Weights of a small GPT-style language model, trained from scratch on English Wikipedia.
Architecture: no biases in attention or MLP, attention and MLP in parallel.
Training: a variant of SOAP for these matrices, 192M tokens, 5854 steps.
Each number is 128 + 24 x the weight over its row's rms, rounded and kept within 0 to 255. Layers, rows and columns count from 0. Numbers have three digits each. The size before them is the row's rms in percent of the matrix's.

# layer 17 attention value, 128x128, rms 0.2, rows 108-127, columns 0-127
101:151134119140105165085142137103133108121108140091106106152141118136134115128104138150112094113138119111086101138104127122124181151123139103129158099091104137179177208147106136107154141076122145134123105123102109136148125118123093079084112101138140155179116143104127083107162140132149139138116121090134123141114138146142146160107138115101115134134156131129130097098176125161154119164164
108:141124129131101106122171169132144180125094131097157147135185119142128115112079126101127085125137150143097123160111157149098140142162129159091090153144111109110141133109141109088135117107154134135108163091125114121133172134151114100099125117155182115182177109121139120126114121135144125119122124113139111115122110119158174167085139068113147078134118145122166143158114120135163123127120
090:142177124135116125152139132143160150120127065119095160088171138106154105124116104127116098157122125147131105117131158135136137113125078100121077156155134103156160141129164123166133143133123132165160146115126141125133140083158050152161150156121106093154142145120140162106128143118154144113112136142100147093101117126159166101168134109087122136121102097131143173139150128142147161124143
105:114149114118116129128144130137121127117132125151116130112072143095120113146165150138116148140125131160124095119137120118160120112153105126149151141115124130086101138073145208151111125099155125110074184129110150132089093146087119114185127161133146116114131106116123115164125128171122157135149096099137129159122128162094091135126143123139113067080120154135108181135121132140168118152132
091:134113076139121177104092083106117128146135097104169106128120146116157168115072118151080108129141159144153132139150134080125132121139125134136159104120078133109100158172076125146149091122130138155135115147113124166118128127144116133120156165143150156110140125121125093131117085169141104165123151103142114169089145091108073126108121108100120145162162135119153119133128110116103122142112
107:162062168152129112111092146107128117159133132146177155098116148135150123131088103131111096102116120138165118122147114127149121125181108108135122128126122142133122126129125093111172075127146137159181137110113111102132143124136144141167098103114139154150132141105123147081075160122097159161127097124101144111130117126155150133127096119126104136136087182165143114091130132073100124156102
107:142137117133129101127103171111119128144094145154167165131109137144134126101075136107110147110119126118190145132129094110152110140086102139193124146114136146102112122094161134192136140125133121085135133139101125147150128107139151101113112118132095129083099179152146154123116135179115111146156112100161092118119152160134133145141131201131126126089124114125128101135082154142107150133124
097:174123133098146118112114100117100108134183128126117142134173161176140137128134139124117096126151100096125065141124121160120162147104121091089112116110129129125186121101169090137130118092140147114147163124124148132109107136109185117127117094123143172121142131082110125147118151117122112131127125161126097133109135122105103106077104106154121150135193162140143111108122171105107130172116
107:089116131132105096125139106109091121150136135173116145122122108138113098122129175136130112131111108168152118116144116090140164137079126135148114116123096097133151113156148115173075121084123106101147143139116170150130124124073100122116161148154141164106125137134113110146090120144127129128122168126098139150117170097130074086170111158119142135084102175128113104145117119164118149177147
111:137126138124133129129125112119174131126110153130139090094157132114173152131158090135158116133137104130134118113109151170125138082130139126125113095153092115145127122154164138082142098112100120110143124128147125105092116141155088134141110128104167138102129130101133183073123131094132104123084107128095139127137117107149156123083123112107096138166141125112195117126138130111168051135180
107:129108151114176108124186128117166178156179090122124140124143080099179112114148136105131135126129118118132113130097134147161144124155128143115119095114162075123163142162166125109124114173126133141119105118183165109111104125148123126146181157130139143136138101112140107141152120070118094112133122139095106156118121091124116130141109141116129106104116088118178117140128114110089125163099
098:120096150100119198124148119138117144117131125171071094131049138107106148138098165135139129140103130135130156127163106182141182138100129114123131083147113125129091121110144169140122148130147072159118126059134171141139122166144127149151127129153138079121137094125118122118151152089129114089120123141117141102104135142148140149127123116114166119120123116126115096152107115110121139113137
103:122151087092158090140128150116133142137149111115141146103126120117132123070139106147127164101117135092122132111135124147137115137114110149133163118150132107123158065068176147166145155113124097103114193144149155120102164130129096117152088165157104126092112146095155104163097116160104130127122172142136139112132154121160085121138097163129098111107130175109119144135094125138113122113120
101:155160107136117142125074100143095137131094120145187129132121117096129133159137149132118146174171145115117089137144100106118116158089126150136153133126119154114127123103112144141164125059156117078102097141143155137121131123146126128153152059145136187141118068165131101118150156145130115127151109110143117092137153123132104145119123112174166117127137144166102113120142137101095119142121
093:090143077113154135149065131147137109085154097144162109118142130132126187137147177153110136141116145132130097157148105164127144119116145120105160111134091143118080138136115115128125153090101144150108139139099113148166112123110142095092156100115142156157146165130109160134134138114144134159122135129096142133117121091139109088123129148134126095144136116106121113081087079172152081141158
108:132105112157130149124108092167142113080123116138092151091153138125125139096150118189103126120162129091083115109135145140095157158135153152128151113117117155135172119136129123140160151129099130108131147109169127097114103135137114141103102164137169112125119133124129092111154118175095120106128161146093130109172148155172144102101101122153126116116149147078073117103150103139165098140165
099:123133147121139123166141085120126139142155222126099152158122139134107094158124161086151128153133131159157116111129114091109131098115132116110153097131124154151165123146123125150098128107122094091123099160140108116146156137135207141117148095106079119129136102136131154140132123123128128103127125159124137117075111155118108126106146122129171130126081125126123120144100180071139133100145
094:132142092125118126112135137182103112105112131102108091108140128122141166062142104136112116173140124135089111137142131140130159144102112115131124142157108131133162183137123135152145106113118117104101140121143159125112107105149128122138105110146143161125178105093157134193109120135166175146108127183128171159130129098125155115154135078099120131119121136097141157120152106100179092092141
094:126147110150154120135121146130102113133115106147093138139121152074116147161113124129138159157101126143113126123132095103118131162147133078118129151106131136142117118171073137128135105153155129127174114124070121131131127160145130164145124090151158121161124128143150104101075136180162119119130134124174116111080140133170132105126134128133148121129143105092093189093188105129146147100172
096:127116119180103124139110094142148124121122123151151098115134114174150128118136091164119176121118161126116138129073159115118096126124125109136111122122105126115141079133138118142150133101160149131104101139130155154136129132121163115163148149093161137102096122086184088111158115128122117112098116118127080160146162078159166149108114119152081133125148091136152094133134170110176158096137
# layer 17 attention output (transposed), 128x128, rms 0.184, rows 108-127, columns 0-127
101:132150101097119131102130098103120157179111151130143112129142094146126135134111140121109163115145102129066117184136135130119121131111095159100139091141088136113128144144124121154083170139110121136098104153110088138144155112143084084116114104129143150133113113105137066043116158108116113130132126115114120101113158149132120172105075109134106148099129148129144097113111130152097139143100
105:144102113125118123134179098157095092116122132143164173156119099131142137136154145141129117081141112139105075161094136139110128149103133120121155153118118121081162136153163130112120165073100089141114158140096112133123142150111112101136115105125144149127141125096129155136165147140142089163172107107142136116089148091105091125094108148130143135137136140106124081155164148062135096112136
087:125181136174182140131122109153079085137134148154110154122162121107155106128107129140131112108106132120133144117135153120060165116124124100141112088111138063136174148134122128092174153109147137120198107133096129165123089121112074133118130094134129129135122142102095120106106123111148138136133130145136121154110129162104132163145145105128082102113153151144148109155153122095139128120129
106:148117104099108143118150129117108111124137073122140151170129144118162130132113105110112134168101130120108117070128119168166118129138181127139142091126123105146125136114169165129159102123145155126096111128159116145133117084118132068114109135163112179133133088108135164068131078113069144125124113088138136141096119128166160113136130104121106170134100115122123134165141120152135130117164
096:122128134109142131144148127168127182143131126102144095105160129196136162118110112151117144129106161161129135154135151110155147146131117120142122087175137114103130127158125149148122157083098101123102133161153156119158188138123122133110134136141100157138153129160117112133134114140108155173136110116131136214155114125125141121150117167150147117122162168146103162100096099150094140086117
115:114131104151132152101112147143106129105154102128115116129070132128133142094096135141132078065147140135166098131119075109153097143162129142139145096123138153080136088174156100131146135100156120138129132158079122137110127111150138153153155078127126151120124122120141150138110130123183150077110105109144113128086172137119131148111129172113075108123120129117101138086123117159108131127097
105:150141096135159095194131173123113125135104129139127125124128153130107141108134098103141113160147102133152130146141149110105151121098153121110172156168142130150147109200171144147135132148157173143133136107154064107122121129138107137171145112124117135110107137173131135147117111143121126135124128097143150121085117126133143171162142159119126121150109103130069145160110134183155139113074
090:171144096115111159149154156124119110139119139157149129135155170153076189125111167100131129095154129129138081108075138144152111111135116167088092124144144157135138132137168113133126126110100112142098132132144145153143068126090123110104138091142117099177188141148150157162117123071137139132141158126143128120124146164146147105117096137132120131114145136111153108092113158121126135158119
101:130151120144117092145134156161138137128089124107110138135170108133144094080110154097154131121102106079144136107162128129131116121117170131129088105098134104135125153122128104153099127136106150158134144136135110122160154140128151127111151184162131171150142153136132162111122130083073143150140167070138114151101108123127152065168117094109114101116113169166109109121148123167136146160131
101:147138114114151117102115096094161110128171161140137111146140150145167122106154141153159132120153142127190146083118111161120151125133134125092121098156100152066092118101122104110116140137123126137156114137116116157129107164111137153120128120132156080165145124091151121089130115160168104155141082104117132127116157120151109140111121148161111084129174138151153116108116104182145080146147
102:165138113155105177131138110103123139141088106120114183154151143138158144148114150104132172156152127167167173087122153110155131108140127104097095126156118124110122153098135126078127142072136116148153117124122168114135144165124144163116151155100137145111113139118127087203120134104117129115128139111100129127122160098111120055133145117133127125132103129114148098130141136128111066128132
095:108111165102086118123122126103124112153114091126126120173105174118111097132105124141147142184112089120094110112133133132134135136184080133147113177140090126098158134092130083113096160113139110140139110123166161131134085137157106137116139103168130114150156140095114136119063117162114152138156152125127128145103141135134098137168120087117187136130106144162092131134153119145126114120140
100:131118095153147107113117150116153126106112118131124151116128146073112136149101112132149149128100130164117130084133136142117118084084142128136135132126188147165110118146181138123139112099134140090114155089135105144126107115136125130132131141148120096127144160156159121094123110124113132145127168125131179122121109124151184050143106162102124096144161111127119093171152104127150126051135
100:164160132128112133113120176161101135141129163119163163097126108160108151102173167148103157153100127114111106103114107132136093137088122192151134130137118113135083124131142104136151126087139118135084101102116125137101144134137136106123119136154091146075149083105127135096123143119138120133146135123095115113082104110115153112094128142135165162155148143180104144087094146172105128104117
101:131095149100154159155103148150163159083131177168103132120121154184136131109173128143119112122093118123134110184134122150120167160113073140087129124136106138152157131108148142153106131155132154138108111089140136164114159088107110151134176114122136139139117150164121146074113154095117161111125089117120155142109135116114125107151149167135111125145174160141137122117142117145154100134156
107:147190115126129123121111112126182138097148082121120105084131128128072105133139087142127175141133153161133121121116133157123119132105105179111131140113134123144120128138125121157111142132075076141126132125141140120133117115143091148096148145160098125155099180111126143058075126187135120100146107166128142145134114140174125091099101135170101123136144135104150114129141138113135132130099
099:127126138120106113125131091147148119142146159090173138128144130142127152106096179117160106148113129133129161096113144093136098137125104093135118160128136157156184121119134121154104124163135134174129142134158086114163116150104201125145114158115131097159170116125159175152144137137118120099132166150108121162118145158148108152141136109127144144127151151181156184125100164109147138159127
093:166132133121152127171126111141080150109151137156157059139157126134127114123114161143123151148134163129115141093187146136134112151092146182111136128120100106116155173143129160129127093059108126106121115122134127165125122119128130117123125160121164147132175151132112154165109100144157143147106138126087144137128165173143141134126104115159135110109197092137159122125160119118118107134145
092:116141115123130112147131105136090120156131089144119095129112138122119168116118110151121162148134098135140124147110142135155130172106090155167079124130159097125107141138131143123159114165168126129132147137073139181124142144136175145136131118152116150147131128162110132066139128140142123072130130132142128130111163134133104197131118112131143118152168104136128198143126136119076182128171
092:131115130114128138173162129139111134119165117100143134108153119138124098150145080132149207140130116132128130142144115125121150149150118114100132112148091149136091069141123090117152124175134119122133112138186134132137119173116145087149146143173113125114153126116153096167111135124148076146147124125108134131158137128197145152111150146123081106191139133093141177142144138124139141145127
# layer 17 MLP up, 512x128, rms 0.257, rows 0-5, columns 0-127
089:143101145141116141142104101122112108167117131116122127139084110149145117119075129141089141105093114166120130144172147084114114127105150120150124101122151105149170156122116114141131134192142117152140097088167138147123094127148146108124090144093100122128161127156142142090156157114141114158122135123159139079118144165161118130169145121125082124145141208157076140119118132144126118135146
101:135097154142144114150062130117159121128180131100086126078145106097138118132153136112125097146157123122116109165145099153115090176152143147109141121121121121111069110121141127138115134141131104111123097099112089124150153150174164106161117122159142148116092113094091116150150072089148104149145112084134143134124139093151139126140162120128147114137192118124126111112143143149154137120103
097:148098098164143092129100140103126154116111151150123122152147155123162114112109130100135161096153111087091174148139122131177091106103133187156110123150077105105116135136098120161106140109129117108108146169107107146117160142105147117095175135147101124168137108158122135123117152128096116128164146112121136114102096127145140159124130136140137137148184141111112136093109135123116107134048
112:096101127108126162102095102155120109123133123146097077134143147149096121144098112112105129122122159130098121146123156142150129113113083135129104132111126128149144055152141144130109113155128113113151151137094142160153141153099107190157173140126145076135141114098130168126164146145138162084124118127130101126085180158148094172120122140125139140115117144144149174098125138085105147145152
093:187137146137061118160144117152154164124178145098128137125130156106141147127141104082071090135114133120132114138141143114133153142115111154142119133148075110090143148129129142093137191113091088104114118134175137083085140146132093141168113129125132155083136103096105145141110146107129119139116166143136118134142128137124125133124091155094117137145081153135101122099122142139148099141109
094:119120170144125153094154122144128129107072108143151134114133122113146149144129133150143124122115114141114136130138167153130151149156087140122123096108066100121105140142119149081147100147156162138126149142141146095107084141152088117117143132118106097141125163106150101150119116134140157139179164083151116137137113148127126127099165091166141107199081145093131103088141136080154104130118
# layer 17 MLP down (transposed), 512x128, rms 0.273, rows 0-4, columns 0-127
095:096139164123106129079151122138149138116172103128144117137128090082129131135158140109103116074154159131124143083125118118104156157096134148089140121157165126146144101092136115158107117095099135155108135119143150164129147156123142101161140134119137089103094137086169137154091173100122098149145163133119123093108139105149112132100112108138157144163111122110089127154137065140098096134132
102:108122100156126113133140162110169153126090106106151135139158101115120092114125074153092135137132120103140094128130104164153144113146138098138210137115129116121110136112180156167139110131176095174130080140156130123134127121118134124118131126154132137176166103160107133095177100146128118138123135147116127151148117120110138153122139113123153140104151109151155114158149187154174164135127
095:106129200113079160122147119139119123097116132166135199134110148112144159146132116169125120186087129105086133129120147103133112119166112069127129099113157119188107124125139160155114174117157132133112138144147128122101108137108111148122121134127146139134110141117143135092117104095145121105179110131145134143155139139137098110073118146088148169117119151152108147161111143130132150134154
111:106146166096121136134121195153150167121139072079135167128124128140131132149142111132148166088115144106112128094153108163088115114110186138106163116150138172127125150131135136152130131124126111103122104147156118122134143150139075128146129113153109135128089165136151118177125148114118093133141142138143093147132131122175135089129068149108147128106144082123140121125147146179092108141136
084:059101126085199121121167120138094158129070125149115113162140156112137131128130167146161134138163140130163092101145128112110145103097110139160114090145159099184132109107116145111110112133128181137084077136105130150109067132141126100121150131118132124115106141136136129126107140118162152144160104130146130140122105127099121126134138119127159146154137115103136178172116118135129106132121